Weights of a small transformer language model: learned positions, tied embeddings.
Each number is 50 + 12 x the weight over its row's rms, rounded and kept within 0 to 99. Layers, rows and columns count from 0. The size before them is the row's rms in percent of the matrix's.

# layer 3 MLP up, 1536x384, rms 0.197, rows 1389-1461, columns 192-239
099:41 72 61 48 25 58 31 43 53 72 35 52 44 39 42 40 29 58 59 57 45 46 58 39 73 73 27 48 52 42 40 52 50 38 32 49 61 43 69 32 18 59 50 45 68 48 47 50
097:26 52 54 56 54 37 48 55 39 63 53 59 60 72 50 52 27 46 48 43 60 60 38 37 40 17 43 35 56 50 66 45 66 55 34 36 71 62 59 18 44 64 45 45 43 58 55 47
088:62 47 50 48 31 32 52 50 66 70 50 60 68 67 48 63 58 57 67 36 62 42 34 52 57 51 36 52 57 47 34 61 45 56 59 47 52 20 55 62 51 52 49 77 64 44 37 56
099:63 47 55 54 55 61 52 44 54 58 60 39 43 57 60 45 58 55 63 57 59 41 52 43 49 37 62 47 68 64 82 74 39 37 37 51 51 37 37 56 54 51 53 56 54 47 48 45
107:58 25 43 33 60 77 58 68 81 52 58 77 47 58 52 37 45 61 49 46 54 45 36 52 62 35 39 57 40 62 43 67 50 43 57 47 61 53 69 57 61 57 49 40 57 51 61 38
086:59 46 46 54 52 65 55 41 47 43 44 56 64 48 32 33 58 59 37 43 55 47 40 43 30 55 44 49 50 70 53 32 31 61 57 41 49 42 53 55 40 51 49 53 32 64 38 55
102:42 59 64 48 44 41 50 31 68 62 59 69 45 43 50 30 44 51 47 38 52 36 48 64 51 63 34 46 34 43 52 44 43 35 63 64 57 47 44 52 52 22 47 47 45 42 44 46
124:57 57 44 33 38 61 50 48 51 48 51 44 62 75 62 59 57 53 58 54 66 31 59 51 39 62 70 34 37 58 46 55 74 28 59 44 57 29 46 34 53 55 54 71 48 48 47 37
109:48 42 51 39 47 77 57 54 50 45 73 45 33 23 49 45 46 59 56 55 51 53 57 46 45 53 66 60 61 57 34 40 66 45 37 61 63 55 44 50 52 56 63 62 62 59 41 52
104:23 41 44 53 43 35 46 41 41 44 57 71 39 32 42 44 46 44 65 48 72 25 45 39 51 63 61 53 47 42 77 41 42 54 41 77 50 31 37 41 30 46 51 54 40 64 46 74
082:22 36 73 51 12 49 41 52 51 52 35 59 51 54 62 55 33 50 42 52 35 56 38 43 37 56 69 58 65 57 31 55 49 55 72 33 47 45 62 36 41 47 45 60 60 53 47 33
107:30 55 38 61 47 28 46 56 66 64 60 53 18 50 47 57 55 61 52 66 54 25 60 69 58 50 66 80 44 36 46 43 48 52 32 58 56 30 34 71 43 57 56 65 49 45 57 48
113:25 15 56 46 53 53 52 51 54 45 57 50 75 42 38 35 35 49 75 39 45 49 48 59 35 32 30 33 71 38 55 19 67 41 48 47 50 57 53 46 58 19 52 58 52 54 72 65
104:54 66 65 76 35 61 49 39 54 36 61 59 76 45 57 60 26 51 52 54 57 50 52 44 56 55 62 55 55 46 53 29 45 34 50 50 40 52 40 51 31 42 48 42 62 59 55 62
112:43 52 42 57 61 43 44 34 35 40 46 24 58 50 48 60 56 48 53 56 74 52 51 70 47 51 45 53 51 61 54 35 66 59 60 55 32 36 53 49 54 51 45 53 46 49 51 75
078:47 61 63 53 55 42 71 62 54 50 68 52 56 38 49 46 57 73 50 58 43 66 59 58 53 48 45 59 77 64 41 33 27 49 37 51 41 47 54 35 67 57 53 25 41 47 43 41
091:69 51 49 70 40 63 49 43 48 57 42 48 42 55 83 67 48 43 54 57 63 95 46 50 54 39 65 59 42 45 55 52 52 51 36 47 64 60 52 50 42 58 53 35 60 56 45 24
122:49 68 44 33 49 54 61 37 47 65 44 73 48 59 45 59 42 69 53 58 42 49 28 32 46 51 39 53 56 64 69 50 26 41 51 50 46 46 59 63 49 49 50 67 49 31 32 55
106:40 48 59 60 44 63 44 47 45 69 41 67 38 54 65 71 63 51 66 73 69 53 36 42 79 50 41 52 63 46 39 49 52 62 75 47 35 47 59 52 43 70 38 51 39 72 37 41
093:62 30 49 74 30 64 63 39 32 59 56 39 42 51 51 24 61 35 57 38 51 64 58 62 40 55 63 57 40 71 41 47 27 68 57 53 55 54 39 66 60 27 35 70 71 46 52 54
108:46 40 47 63 50 64 51 29 39 58 33 61 52 66 46 50 72 39 37 53 45 14 34 51 58 40 37 44 49 47 44 39 26 44 55 49 35 47 73 50 57 57 35 31 31 57 33 44
096:62 51 49 33 72 57 41 54 56 58 46 46 47 55 60 54 30 37 58 35 61 45 64 39 34 34 55 37 40 29 75 42 50 39 57 42 46 42 75 46 57 47 32 53 68 37 29 69
100:57 71 57 63 67 44 58 46 50 40 55 57 50 53 31 47 46 34 51 30 16 39 55 48 30 74 46 37 44 68 63 20 48 48 53 54 55 62 56 52 57 64 42 38 53 48 67 61
101:61 59 38 56 48 68 68 64 31 68 19 52 53 70 54 48 56 38 76 56 41 60 50 41 36 53 77 48 51 31 55 22 39 60 52 69 28 25 57 63 46 50 39 58 46 51 46 51
096:47 59 68 55 53 42 33 48 43 46 60 55 71 41 72 41 47 65 47 41 45 53 32 46 61 19 73 59 50 67 41 58 69 55 60 25 60 55 41 43 59 66 70 54 58 42 72 51
096:37 42 52 80 48 53 59 68 47 50 31 77 58 31 57 42 56 92 49 50 69 50 31 29 54 69 65 57 43 53 56 38 49 55 43 50 50 34 42 60 57 60 22 53 33 37 45 55
104:59 45 40 51 61 51 66 53 42 53 70 38 70 69 48 45 56 51 38 39 23 43 38 44 47 66 44 52 48 62 64 63 39 33 51 53 38 56 49 47 41 58 50 53 62 39 44 38
093:67 53 68 44 28 67 37 33 49 46 45 53 56 54 48 47 49 46 75 39 45 45 44 44 51 43 53 53 41 51 52 48 73 57 56 45 73 36 76 31 44 45 43 40 36 62 54 18
094:58 65 47 75 38 55 54 57 54 51 82 37 51 51 40 59 36 67 56 38 51 48 33 42 61 44 60 57 47 57 53 50 42 56 58 45 20 17 24 52 38 38 57 60 53 36 45 51
102:59 46 67 42 44 47 36 35 78 53 45 63 42 51 42 61 59 53 78 39 54 33 57 37 49 42 57 43 46 37 68 57 38 40 53 42 42 08 50 58 41 60 60 38 41 59 50 40
099:33 54 34 31 71 54 55 62 27 46 38 45 54 51 70 67 61 51 72 62 48 57 42 46 51 45 52 48 64 33 44 20 52 54 59 46 61 53 66 42 64 42 69 39 58 56 36 49
100:43 45 54 56 31 59 61 56 50 45 43 57 65 40 65 50 45 37 52 44 53 24 72 54 46 50 46 51 79 52 53 13 56 66 35 66 57 47 39 71 15 55 39 60 44 53 24 49
111:60 30 48 73 51 46 44 43 48 62 33 26 35 64 50 53 59 66 45 68 35 41 26 33 65 56 57 44 43 31 35 28 33 61 64 49 55 39 55 55 54 52 63 57 64 57 37 78
104:50 41 73 89 46 46 48 62 51 56 62 43 59 43 45 46 49 28 48 55 42 53 32 71 51 57 47 42 54 21 57 60 46 47 61 34 60 45 59 36 38 42 59 59 51 30 55 38
096:60 60 46 28 61 55 44 38 49 61 63 63 30 55 30 55 31 29 43 46 56 66 40 61 53 40 37 56 70 56 58 45 59 54 34 45 45 44 73 67 55 40 57 52 61 56 55 67
101:32 22 48 47 55 11 62 57 27 69 64 47 49 49 61 38 35 45 50 36 46 66 37 56 54 62 65 61 36 71 46 37 46 41 73 43 60 41 70 47 43 56 80 48 52 07 55 42
081:32 38 57 38 37 44 56 81 51 52 52 29 45 55 39 30 45 62 62 54 41 38 36 45 36 66 37 40 55 35 49 55 46 29 56 54 71 46 63 44 42 55 28 71 24 49 47 37
104:63 68 43 39 55 52 64 65 60 47 62 37 58 58 44 39 53 49 60 35 48 36 50 48 28 66 70 52 63 53 42 41 47 57 36 45 46 41 40 32 51 58 63 39 35 58 45 35
103:51 45 39 65 17 63 35 63 28 63 57 31 33 57 40 56 53 61 54 49 40 49 53 29 51 24 62 49 72 64 65 23 58 39 53 58 57 59 57 67 40 45 42 37 43 57 55 59
101:58 53 48 47 61 35 47 52 47 60 59 42 47 49 65 65 53 71 62 53 42 53 59 46 43 45 57 48 36 55 50 39 47 31 76 49 51 31 32 49 54 51 56 46 50 41 51 80
102:46 40 29 70 54 47 59 45 70 24 63 61 38 53 43 38 47 46 63 59 51 56 57 49 67 62 59 56 51 59 56 52 55 55 43 39 34 48 45 55 34 66 43 52 63 59 54 52
097:58 57 40 36 40 44 36 56 54 53 43 57 36 55 62 63 50 54 35 59 71 56 34 45 18 60 39 47 36 33 63 49 54 45 76 38 52 64 59 23 38 54 29 34 43 63 45 59
092:57 70 29 38 53 44 66 62 20 47 44 52 67 23 42 51 37 45 70 29 67 35 50 41 59 46 24 73 44 59 44 58 54 60 64 53 45 37 84 52 23 38 36 42 45 47 68 49
096:47 50 65 52 71 47 67 46 44 56 44 38 24 56 30 62 44 31 37 45 63 49 31 50 42 42 53 34 57 73 48 27 45 49 53 31 64 46 68 49 48 44 38 42 62 29 55 39
115:53 57 44 53 40 52 44 43 51 59 71 46 43 43 38 59 50 47 58 67 65 57 50 30 45 65 66 47 53 39 60 60 52 67 55 67 76 57 44 42 45 59 42 56 72 57 30 22
117:54 62 50 43 37 60 48 53 69 45 76 49 46 50 52 49 56 27 57 53 63 50 63 60 30 38 53 36 64 32 75 47 55 44 58 41 57 43 60 61 64 53 56 56 57 69 52 59
104:43 47 49 40 63 41 48 31 41 62 51 60 58 77 51 65 51 55 44 67 45 47 45 56 56 49 46 76 34 35 49 55 33 68 49 45 42 58 31 42 66 61 45 33 48 51 36 43
089:58 63 39 52 43 61 56 41 51 67 55 56 63 41 25 61 79 36 58 45 40 18 44 45 13 60 58 53 48 46 54 39 53 58 39 55 61 69 67 12 53 73 59 53 36 32 51 65
100:24 48 49 49 32 33 68 72 50 47 54 49 52 73 67 51 45 68 62 50 47 39 56 58 45 39 54 56 50 63 50 45 58 38 43 68 42 25 59 36 35 43 51 39 60 35 50 63
105:54 33 31 65 46 42 48 61 44 21 54 45 42 52 41 45 74 51 50 49 52 59 33 47 31 62 64 36 50 49 57 26 37 41 62 49 54 26 32 67 56 51 50 57 56 41 35 65
094:57 53 60 63 44 68 38 46 65 56 33 42 59 51 61 39 65 33 55 36 27 66 34 69 53 50 50 42 23 55 50 55 29 58 48 50 66 45 50 69 53 50 42 48 37 45 38 46
106:74 53 46 71 70 56 31 55 47 60 45 52 71 73 61 53 57 39 34 36 60 49 42 59 52 45 46 49 63 28 61 44 39 40 59 51 39 42 43 46 51 50 37 39 49 65 40 43
101:73 52 24 56 60 41 47 43 43 48 55 46 39 18 55 36 51 53 52 47 31 52 38 34 45 36 47 46 48 48 55 50 68 42 46 60 37 53 68 37 88 50 56 58 46 27 54 61
110:71 50 56 47 51 48 39 61 62 27 54 55 50 65 56 33 45 45 52 53 49 50 30 55 39 57 52 38 54 46 50 48 58 57 22 48 46 55 45 48 49 65 44 58 58 60 53 55
105:46 43 53 59 63 68 62 59 37 44 81 35 65 55 36 43 70 69 55 37 27 40 67 47 38 44 43 36 69 48 71 54 61 44 69 49 59 63 37 52 43 59 39 30 61 43 30 42
101:72 36 58 51 59 65 49 63 63 60 67 49 53 50 79 51 25 49 52 44 54 38 46 46 57 54 19 44 58 51 56 33 52 40 46 45 49 55 35 42 57 49 56 23 44 64 49 62
099:49 71 39 48 33 37 47 41 37 55 31 60 34 64 56 54 62 45 62 34 66 55 52 27 45 48 44 63 58 42 66 76 43 40 55 32 56 67 41 37 57 42 47 45 43 45 47 59
097:51 59 49 40 51 55 62 61 47 64 48 42 69 49 51 36 51 27 55 45 63 42 52 69 45 41 53 75 54 72 49 25 61 74 70 57 49 36 48 55 45 40 43 45 75 55 65 53
099:42 37 49 41 54 53 54 54 46 24 47 32 42 72 36 42 47 32 55 47 60 48 46 37 51 30 53 47 41 62 43 54 60 64 46 54 57 49 66 42 55 33 38 38 20 51 62 42
098:49 48 50 51 50 69 41 61 41 40 47 61 55 49 64 35 52 48 42 60 66 44 51 50 33 56 41 36 39 48 32 23 60 46 50 74 61 68 58 34 50 37 35 20 36 31 41 54
103:79 48 57 58 55 49 66 53 62 32 40 50 50 29 34 79 17 49 49 39 73 76 57 33 52 54 49 49 53 30 47 32 50 59 30 56 42 45 71 55 61 59 50 60 47 50 55 55
101:49 58 63 51 28 37 70 38 62 71 57 59 39 53 55 36 47 31 57 56 41 40 47 26 59 58 53 63 48 38 44 40 47 43 51 36 48 44 65 32 36 48 48 46 33 46 46 64
090:64 50 48 56 45 48 42 52 49 50 36 39 49 55 63 38 64 65 51 47 48 42 48 45 59 52 47 42 38 50 43 33 60 46 34 47 39 58 59 73 55 47 60 59 37 37 45 49
099:45 54 57 48 50 46 47 50 43 44 71 34 58 37 57 55 53 62 49 38 59 47 40 53 22 63 66 55 53 60 63 62 49 72 42 57 38 64 43 47 56 80 49 65 50 60 64 55
092:45 62 35 59 44 33 43 49 37 40 52 46 79 66 45 78 64 32 56 43 49 30 48 54 69 48 46 26 67 48 70 38 43 43 44 36 41 50 11 47 41 73 51 48 47 38 67 53
105:63 28 31 44 38 40 58 49 21 57 65 43 42 54 50 32 64 59 35 56 38 71 32 45 31 44 52 75 52 53 38 45 56 47 45 57 57 41 57 63 57 44 30 45 52 51 43 39
090:37 31 58 43 60 52 43 39 48 55 52 52 52 64 57 64 38 52 43 52 64 63 62 48 36 58 41 41 59 60 64 41 71 33 40 39 26 53 52 27 49 54 57 51 48 49 30 61
097:38 50 55 75 70 44 58 45 52 64 32 46 56 56 66 61 62 40 37 70 42 48 38 47 58 52 49 53 64 45 75 54 35 38 30 45 60 23 59 44 50 59 70 57 45 38 48 48
089:24 56 45 45 41 27 58 63 37 49 45 33 51 59 42 62 45 57 51 60 49 34 36 41 53 43 47 63 62 44 57 47 62 66 57 41 57 49 40 42 46 45 58 53 32 36 52 38
083:40 32 55 46 45 55 44 36 30 58 30 52 53 51 55 41 55 39 59 79 53 47 39 47 47 30 12 34 46 42 53 66 40 62 40 76 65 57 50 54 46 67 31 41 61 42 70 36
104:48 48 36 53 28 44 57 51 40 63 71 54 59 39 55 68 54 57 29 52 44 53 50 58 37 74 41 67 58 51 41 44 61 59 60 44 69 67 66 29 45 47 45 41 57 63 58 29
092:26 52 66 52 50 55 68 50 51 40 59 56 59 58 74 33 63 57 41 65 42 47 52 38 38 56 50 55 70 42 57 33 49 41 53 58 54 57 67 62 67 40 68 48 69 51 44 55
096:38 58 34 59 50 61 62 29 45 42 71 53 35 63 41 47 36 55 65 64 31 53 31 52 44 48 43 54 60 51 56 50 43 38 27 61 75 62 56 46 65 52 59 69 35 54 61 38
# layer 3 MLP down (transposed), 1536x384, rms 0.189, rows 1389-1460, columns 192-239
103:50 54 63 41 50 45 32 60 48 54 62 69 60 48 41 44 47 60 62 65 63 42 66 49 58 56 55 57 42 35 62 11 42 34 35 41 71 45 51 41 48 61 58 34 52 61 50 57
094:65 39 45 49 79 61 47 40 61 55 66 53 54 51 48 59 77 67 58 35 57 35 47 50 40 45 47 41 33 53 42 36 52 67 60 61 47 31 57 68 56 54 57 53 31 21 53 60
090:52 50 57 46 54 67 45 61 30 84 64 66 65 32 57 39 57 38 32 58 51 50 58 54 26 51 48 43 49 47 66 63 48 59 65 25 48 35 39 44 44 58 47 39 33 60 60 70
107:49 38 54 35 55 32 77 68 28 40 44 62 55 34 54 62 26 47 46 35 53 51 37 50 60 53 59 59 45 68 40 83 55 40 58 56 48 35 54 37 50 70 50 66 50 73 53 34
098:62 54 58 49 53 64 77 53 62 50 32 65 51 41 50 61 21 51 70 64 29 46 57 57 72 39 49 50 56 57 40 72 47 55 53 58 56 57 50 50 57 42 57 48 65 45 47 48
092:41 32 27 60 70 67 43 53 50 57 35 08 55 54 65 39 50 48 42 56 48 62 33 38 71 80 51 42 35 39 48 57 43 41 40 57 60 51 52 57 51 67 51 47 48 59 31 28
104:56 55 58 56 42 51 23 39 46 39 40 67 45 60 60 45 39 47 38 59 82 67 45 73 53 53 35 40 51 50 50 60 40 43 54 60 61 57 31 63 71 28 49 72 61 55 64 61
105:37 47 45 41 34 55 45 44 65 32 56 50 58 43 66 57 51 44 35 71 37 73 41 52 41 48 44 42 47 58 62 69 52 24 45 52 48 41 67 64 49 64 66 49 39 45 40 64
101:40 55 46 38 37 65 40 32 48 55 38 45 12 48 50 56 18 27 00 63 45 58 54 50 47 62 48 14 42 69 51 26 57 24 49 45 53 46 58 49 52 60 41 39 62 69 46 52
104:54 59 66 62 42 63 28 28 77 31 38 45 57 63 52 21 57 48 45 54 66 57 50 66 40 50 72 44 50 55 59 48 46 31 45 51 64 48 37 17 45 36 53 61 65 56 64 50
092:42 58 66 41 32 56 47 42 39 47 53 58 71 62 70 83 51 74 34 41 44 45 46 52 45 38 57 51 59 50 50 44 44 37 36 55 57 63 32 58 54 59 65 73 55 55 45 53
099:34 33 65 39 49 46 39 52 39 46 46 56 47 56 66 48 44 41 37 52 57 56 66 59 49 40 47 49 40 48 58 69 61 46 45 72 56 65 43 55 64 47 52 48 46 49 43 63
107:51 50 55 24 56 67 57 57 60 49 57 64 53 32 37 34 61 26 57 38 43 49 25 74 56 26 52 34 67 49 52 58 57 39 61 61 48 34 62 49 51 60 63 48 45 58 61 48
107:40 57 59 63 63 59 49 55 45 36 38 31 71 44 47 38 42 37 70 45 59 50 42 51 53 65 59 52 50 48 45 43 51 34 45 35 47 58 38 51 22 61 75 53 40 56 60 50
106:48 31 54 53 56 42 58 28 52 73 50 67 61 35 39 73 52 44 51 44 43 36 47 41 74 73 51 62 70 24 30 49 42 54 47 60 63 52 54 33 47 66 53 62 63 52 46 48
110:56 38 49 50 41 55 53 41 40 59 61 52 49 66 41 42 61 38 46 42 50 53 38 33 63 54 61 58 65 49 54 18 54 61 64 39 43 52 50 23 64 39 51 37 51 51 28 56
102:56 46 45 37 41 51 44 68 62 68 64 20 43 54 36 46 46 53 42 49 34 46 44 61 58 34 56 65 41 46 55 75 52 47 39 30 47 52 40 58 65 48 73 48 42 46 38 50
097:37 55 44 35 29 28 61 60 51 57 47 48 43 66 50 49 48 74 45 56 56 43 29 57 39 49 47 62 31 53 66 83 47 50 42 56 58 35 68 62 59 38 58 48 50 34 42 70
100:56 55 50 49 45 39 62 48 40 40 28 63 64 38 47 44 60 64 68 52 64 53 31 59 45 44 40 29 30 42 24 77 62 54 44 53 46 47 82 64 42 56 54 79 58 42 46 68
091:46 35 42 71 57 61 56 39 39 69 38 57 51 65 53 61 46 38 53 32 66 65 53 53 69 66 59 52 27 36 64 57 29 76 52 49 47 39 38 41 61 60 27 45 47 33 49 42
105:55 44 37 60 64 43 38 52 55 47 21 01 68 20 69 54 59 38 46 74 64 47 58 48 69 39 39 41 58 61 38 41 43 58 63 46 42 48 71 46 49 34 41 42 52 64 26 34
105:76 57 69 33 51 52 31 57 37 59 52 43 29 39 44 59 36 49 57 28 57 39 43 38 56 38 28 68 47 56 57 62 63 52 48 48 36 47 53 41 57 58 60 12 55 60 62 34
100:53 31 57 61 61 28 61 41 30 47 51 41 57 34 47 39 38 74 55 66 57 41 63 51 74 76 46 85 62 47 42 51 54 69 75 33 37 41 54 44 59 36 53 46 57 64 68 35
105:41 43 54 27 65 43 30 33 45 72 60 69 73 48 31 58 27 58 58 54 29 27 72 71 47 45 68 61 55 36 30 42 44 43 47 81 33 55 26 51 31 47 40 61 39 44 57 41
103:33 66 45 61 62 50 47 72 48 71 54 49 73 65 65 78 61 33 46 35 35 51 52 70 45 54 64 53 40 61 55 30 56 33 38 56 53 52 17 42 52 52 63 53 33 65 25 39
101:54 51 40 46 39 42 35 38 40 40 44 53 40 40 55 49 47 76 52 55 50 61 65 41 40 60 53 41 60 57 24 50 52 50 48 47 35 11 52 42 52 69 52 69 46 57 51 31
105:46 52 58 58 43 71 37 43 56 48 41 52 39 61 26 41 23 41 18 47 49 39 44 29 22 57 54 68 54 53 56 56 65 56 66 66 44 18 56 26 52 40 38 40 55 20 37 48
095:44 51 47 38 69 57 70 54 46 54 35 51 50 32 35 42 49 43 54 39 30 53 49 60 67 36 44 55 40 67 60 52 47 45 52 25 80 53 27 59 50 52 69 60 57 57 59 53
100:47 55 60 41 48 48 40 63 57 66 48 36 26 58 37 38 41 30 37 58 43 44 59 49 56 36 47 47 75 50 49 46 63 49 72 55 52 37 57 44 29 58 55 48 55 39 70 58
099:70 69 51 43 40 66 48 56 54 73 49 43 50 48 47 65 37 54 40 38 49 59 48 55 59 46 33 57 35 31 43 41 36 53 34 58 58 64 28 66 33 43 67 71 34 50 56 51
098:39 59 66 39 61 34 61 55 47 45 38 43 59 42 31 47 41 34 44 39 38 44 62 21 46 62 52 27 44 41 53 51 60 42 72 43 64 55 52 56 59 31 60 66 30 57 55 23
099:41 46 33 59 46 40 53 56 48 41 55 58 57 52 44 46 27 34 56 42 54 45 49 63 50 58 44 55 57 55 50 68 38 33 63 36 40 62 60 40 34 51 47 66 51 53 36 74
097:49 64 35 52 43 58 40 55 47 25 70 38 47 61 45 65 50 72 19 55 47 64 39 46 61 54 60 23 32 36 60 53 36 38 59 58 61 67 57 57 69 37 40 50 58 52 44 70
106:59 35 21 65 29 56 55 47 65 35 45 46 45 50 39 34 47 41 46 39 53 67 41 55 48 46 68 53 36 45 65 30 38 48 60 46 48 53 50 49 48 53 70 73 58 39 75 44
104:58 37 45 55 50 47 57 34 59 47 46 40 69 49 54 73 51 49 51 36 43 75 62 26 50 56 46 65 36 49 64 64 39 28 46 48 43 43 39 35 64 46 52 56 76 42 32 52
095:63 59 44 63 31 37 64 55 63 50 64 69 49 54 67 40 35 51 61 47 30 52 35 38 45 54 43 40 31 59 36 59 61 29 62 49 42 66 37 41 41 41 61 57 38 51 45 53
099:70 50 52 52 39 49 59 35 59 62 61 44 45 50 34 51 48 63 67 49 48 56 52 39 47 60 44 65 36 61 50 63 55 66 35 45 62 53 53 56 46 65 57 46 54 37 57 70
100:42 43 45 47 43 36 43 38 50 56 47 75 46 68 52 42 34 64 51 54 43 51 55 41 28 59 55 37 34 62 62 57 54 76 42 61 44 37 53 36 36 46 40 26 35 53 51 45
096:50 55 47 40 34 56 39 38 53 37 42 54 46 35 39 63 35 61 57 71 54 63 73 41 64 34 64 35 38 35 54 33 69 57 56 36 50 42 78 43 48 38 53 54 63 47 26 63
100:54 54 53 57 47 62 74 45 22 57 62 36 30 43 47 56 37 41 18 62 51 68 36 42 73 48 31 47 29 53 54 53 44 54 69 55 51 44 59 66 65 66 63 53 64 52 42 61
105:51 59 37 55 59 47 45 55 71 38 55 41 42 52 65 41 47 62 27 38 45 75 58 60 43 50 20 42 45 56 22 42 44 59 46 42 27 49 55 76 37 56 39 50 53 49 69 54
098:35 53 64 45 58 60 56 58 55 60 67 32 60 36 38 32 63 43 48 20 48 34 34 66 40 55 64 37 58 28 37 30 53 55 48 30 56 53 55 47 06 51 56 56 46 51 37 29
097:48 47 60 36 57 83 33 32 49 54 48 41 54 37 46 51 49 61 57 12 46 42 45 36 32 37 37 54 60 75 61 53 64 55 45 45 44 63 49 37 43 54 48 54 44 33 43 44
099:49 56 42 48 38 32 41 63 63 50 61 46 47 61 42 60 35 38 31 40 50 47 49 55 48 48 50 34 51 43 80 53 44 60 51 47 47 59 38 47 44 39 66 27 50 53 39 55
112:65 54 40 65 60 75 44 52 58 41 38 49 56 69 43 37 78 50 49 61 67 77 46 50 35 34 78 47 57 54 54 54 61 43 73 59 44 44 58 53 63 55 68 34 34 37 43 67
107:54 57 34 57 22 78 74 46 54 27 51 34 45 52 64 71 23 63 43 55 43 48 43 32 54 62 32 45 68 61 51 81 64 36 43 37 33 73 52 44 43 44 49 48 52 64 76 52
104:72 60 24 47 45 61 49 41 55 45 39 53 52 50 42 63 50 66 28 52 62 40 51 61 39 25 44 55 41 49 59 46 48 43 55 52 73 51 64 63 39 56 47 28 38 61 51 52
090:67 56 51 44 28 63 67 45 62 49 42 59 42 32 30 66 40 43 60 51 49 56 83 56 43 52 72 59 40 48 57 39 43 69 47 71 72 22 58 49 42 54 55 50 58 46 64 64
099:49 39 57 44 34 42 56 52 53 81 32 54 69 44 64 63 47 64 62 27 35 29 56 48 35 31 52 46 50 52 53 41 49 64 48 35 37 60 34 57 46 51 62 30 43 57 59 69
104:54 43 41 45 63 48 50 40 64 70 52 46 57 43 44 41 35 45 30 58 54 37 45 46 57 69 48 62 46 60 64 47 48 66 55 35 48 39 46 49 70 59 47 53 47 60 31 51
095:38 64 49 54 59 65 59 51 27 32 50 64 51 45 45 55 40 61 67 70 37 37 59 88 70 55 56 47 61 54 28 54 36 63 60 48 54 43 77 35 52 41 39 43 58 45 48 39
100:51 19 57 72 64 63 30 63 61 29 59 35 46 43 58 52 42 66 37 39 50 58 45 61 55 47 43 49 36 51 63 45 37 52 45 60 33 64 68 65 55 52 34 57 42 58 46 44
100:34 32 50 36 53 52 47 57 59 58 57 45 59 35 49 49 52 54 49 42 36 34 38 30 38 46 57 40 40 65 35 53 51 34 47 61 22 60 68 41 51 61 33 48 48 40 58 64
106:42 67 53 74 62 20 27 78 52 27 54 45 29 60 49 52 34 57 51 37 58 60 50 48 45 31 52 36 66 45 54 40 30 45 50 41 46 37 80 41 46 29 37 61 55 58 46 44
103:39 52 49 54 40 66 61 68 39 51 58 46 69 38 46 30 54 42 34 50 60 66 57 50 37 46 47 46 36 39 73 57 66 41 75 68 52 60 31 67 51 60 50 60 47 49 32 35
102:52 53 19 40 65 53 78 62 46 46 45 49 46 49 63 50 32 51 67 43 84 33 48 37 43 54 51 40 09 39 34 46 72 34 52 61 40 56 46 68 33 63 42 72 38 70 45 25
102:51 54 45 46 35 65 67 41 59 54 33 60 41 44 33 73 52 58 43 40 47 48 55 82 33 55 42 48 42 60 51 39 55 73 43 43 65 58 38 62 69 45 59 62 45 60 56 69
093:40 51 35 47 59 69 56 69 59 41 54 47 36 73 59 42 41 47 47 46 48 40 40 55 51 45 33 55 60 59 60 61 56 44 60 68 46 52 60 44 53 62 43 53 45 62 50 62
100:36 55 48 40 56 42 66 43 51 57 47 49 34 60 55 50 55 52 50 53 55 41 63 49 52 44 41 29 68 42 39 47 41 53 73 38 48 30 49 44 67 59 33 61 56 48 63 37
099:65 36 64 48 39 50 32 53 47 38 46 37 66 72 35 53 49 61 36 44 55 46 65 64 49 54 39 37 56 35 51 57 55 18 63 49 89 66 64 59 52 56 24 57 50 42 43 70
103:60 58 39 74 62 66 48 51 67 55 37 67 34 71 71 67 48 27 72 39 54 49 54 39 62 50 26 49 34 56 51 63 34 55 64 41 58 63 62 35 41 38 48 43 69 24 46 37
099:59 75 68 49 37 48 56 51 75 42 57 40 53 67 67 58 38 40 36 68 48 75 64 50 50 51 54 44 57 23 77 42 50 43 37 52 37 47 73 40 48 37 62 55 75 52 65 56
093:61 56 34 59 64 57 67 46 37 36 60 54 44 58 55 37 62 59 31 63 33 26 51 50 51 30 51 49 40 51 44 48 52 30 37 57 38 44 61 47 68 55 63 48 67 39 40 46
099:56 65 41 20 37 54 31 45 42 26 44 60 55 49 45 41 59 41 69 48 60 49 57 47 42 52 54 56 45 51 44 47 60 47 81 31 43 49 34 60 55 41 63 48 56 61 64 51
093:47 63 32 55 34 52 43 57 62 61 58 64 50 39 38 61 58 52 46 49 54 51 54 45 47 47 50 28 50 41 44 49 77 75 26 34 53 36 46 51 43 65 63 46 46 49 44 55
102:53 27 54 40 21 36 69 51 31 52 66 44 47 48 45 31 43 44 15 53 50 45 56 48 68 43 35 34 55 63 56 63 43 49 55 48 61 57 38 43 71 78 67 44 50 52 48 56
094:44 67 65 53 53 49 64 63 72 39 61 30 39 38 58 53 58 58 43 57 34 70 52 70 46 51 38 54 56 67 59 36 46 51 50 46 48 47 63 49 41 58 46 30 44 64 54 54
093:47 76 42 62 53 57 64 41 52 46 27 52 58 62 42 39 59 36 55 60 36 49 53 44 72 53 41 44 57 52 68 85 24 54 63 66 62 43 58 32 41 53 55 53 63 71 41 29
100:50 60 51 64 22 27 52 40 39 54 64 73 49 65 34 29 54 51 26 63 49 43 48 74 69 45 43 39 50 42 29 44 31 63 47 23 61 56 47 47 54 44 47 55 51 42 45 54
092:48 56 49 49 41 52 44 64 34 40 47 49 28 62 39 43 36 53 67 45 30 45 29 57 61 63 39 45 45 51 49 50 27 52 56 55 44 76 63 33 33 53 74 55 52 55 45 15
106:41 57 66 64 31 21 57 23 57 35 39 41 32 51 61 32 44 57 31 52 62 49 27 65 41 41 53 50 47 56 59 79 41 49 72 76 54 36 22 67 50 55 19 53 51 42 50 33
099:43 43 62 20 49 63 48 48 33 57 53 43 37 56 56 42 26 38 51 65 22 62 45 66 68 72 44 58 64 53 53 19 36 39 63 39 63 60 44 63 52 54 53 43 61 49 34 28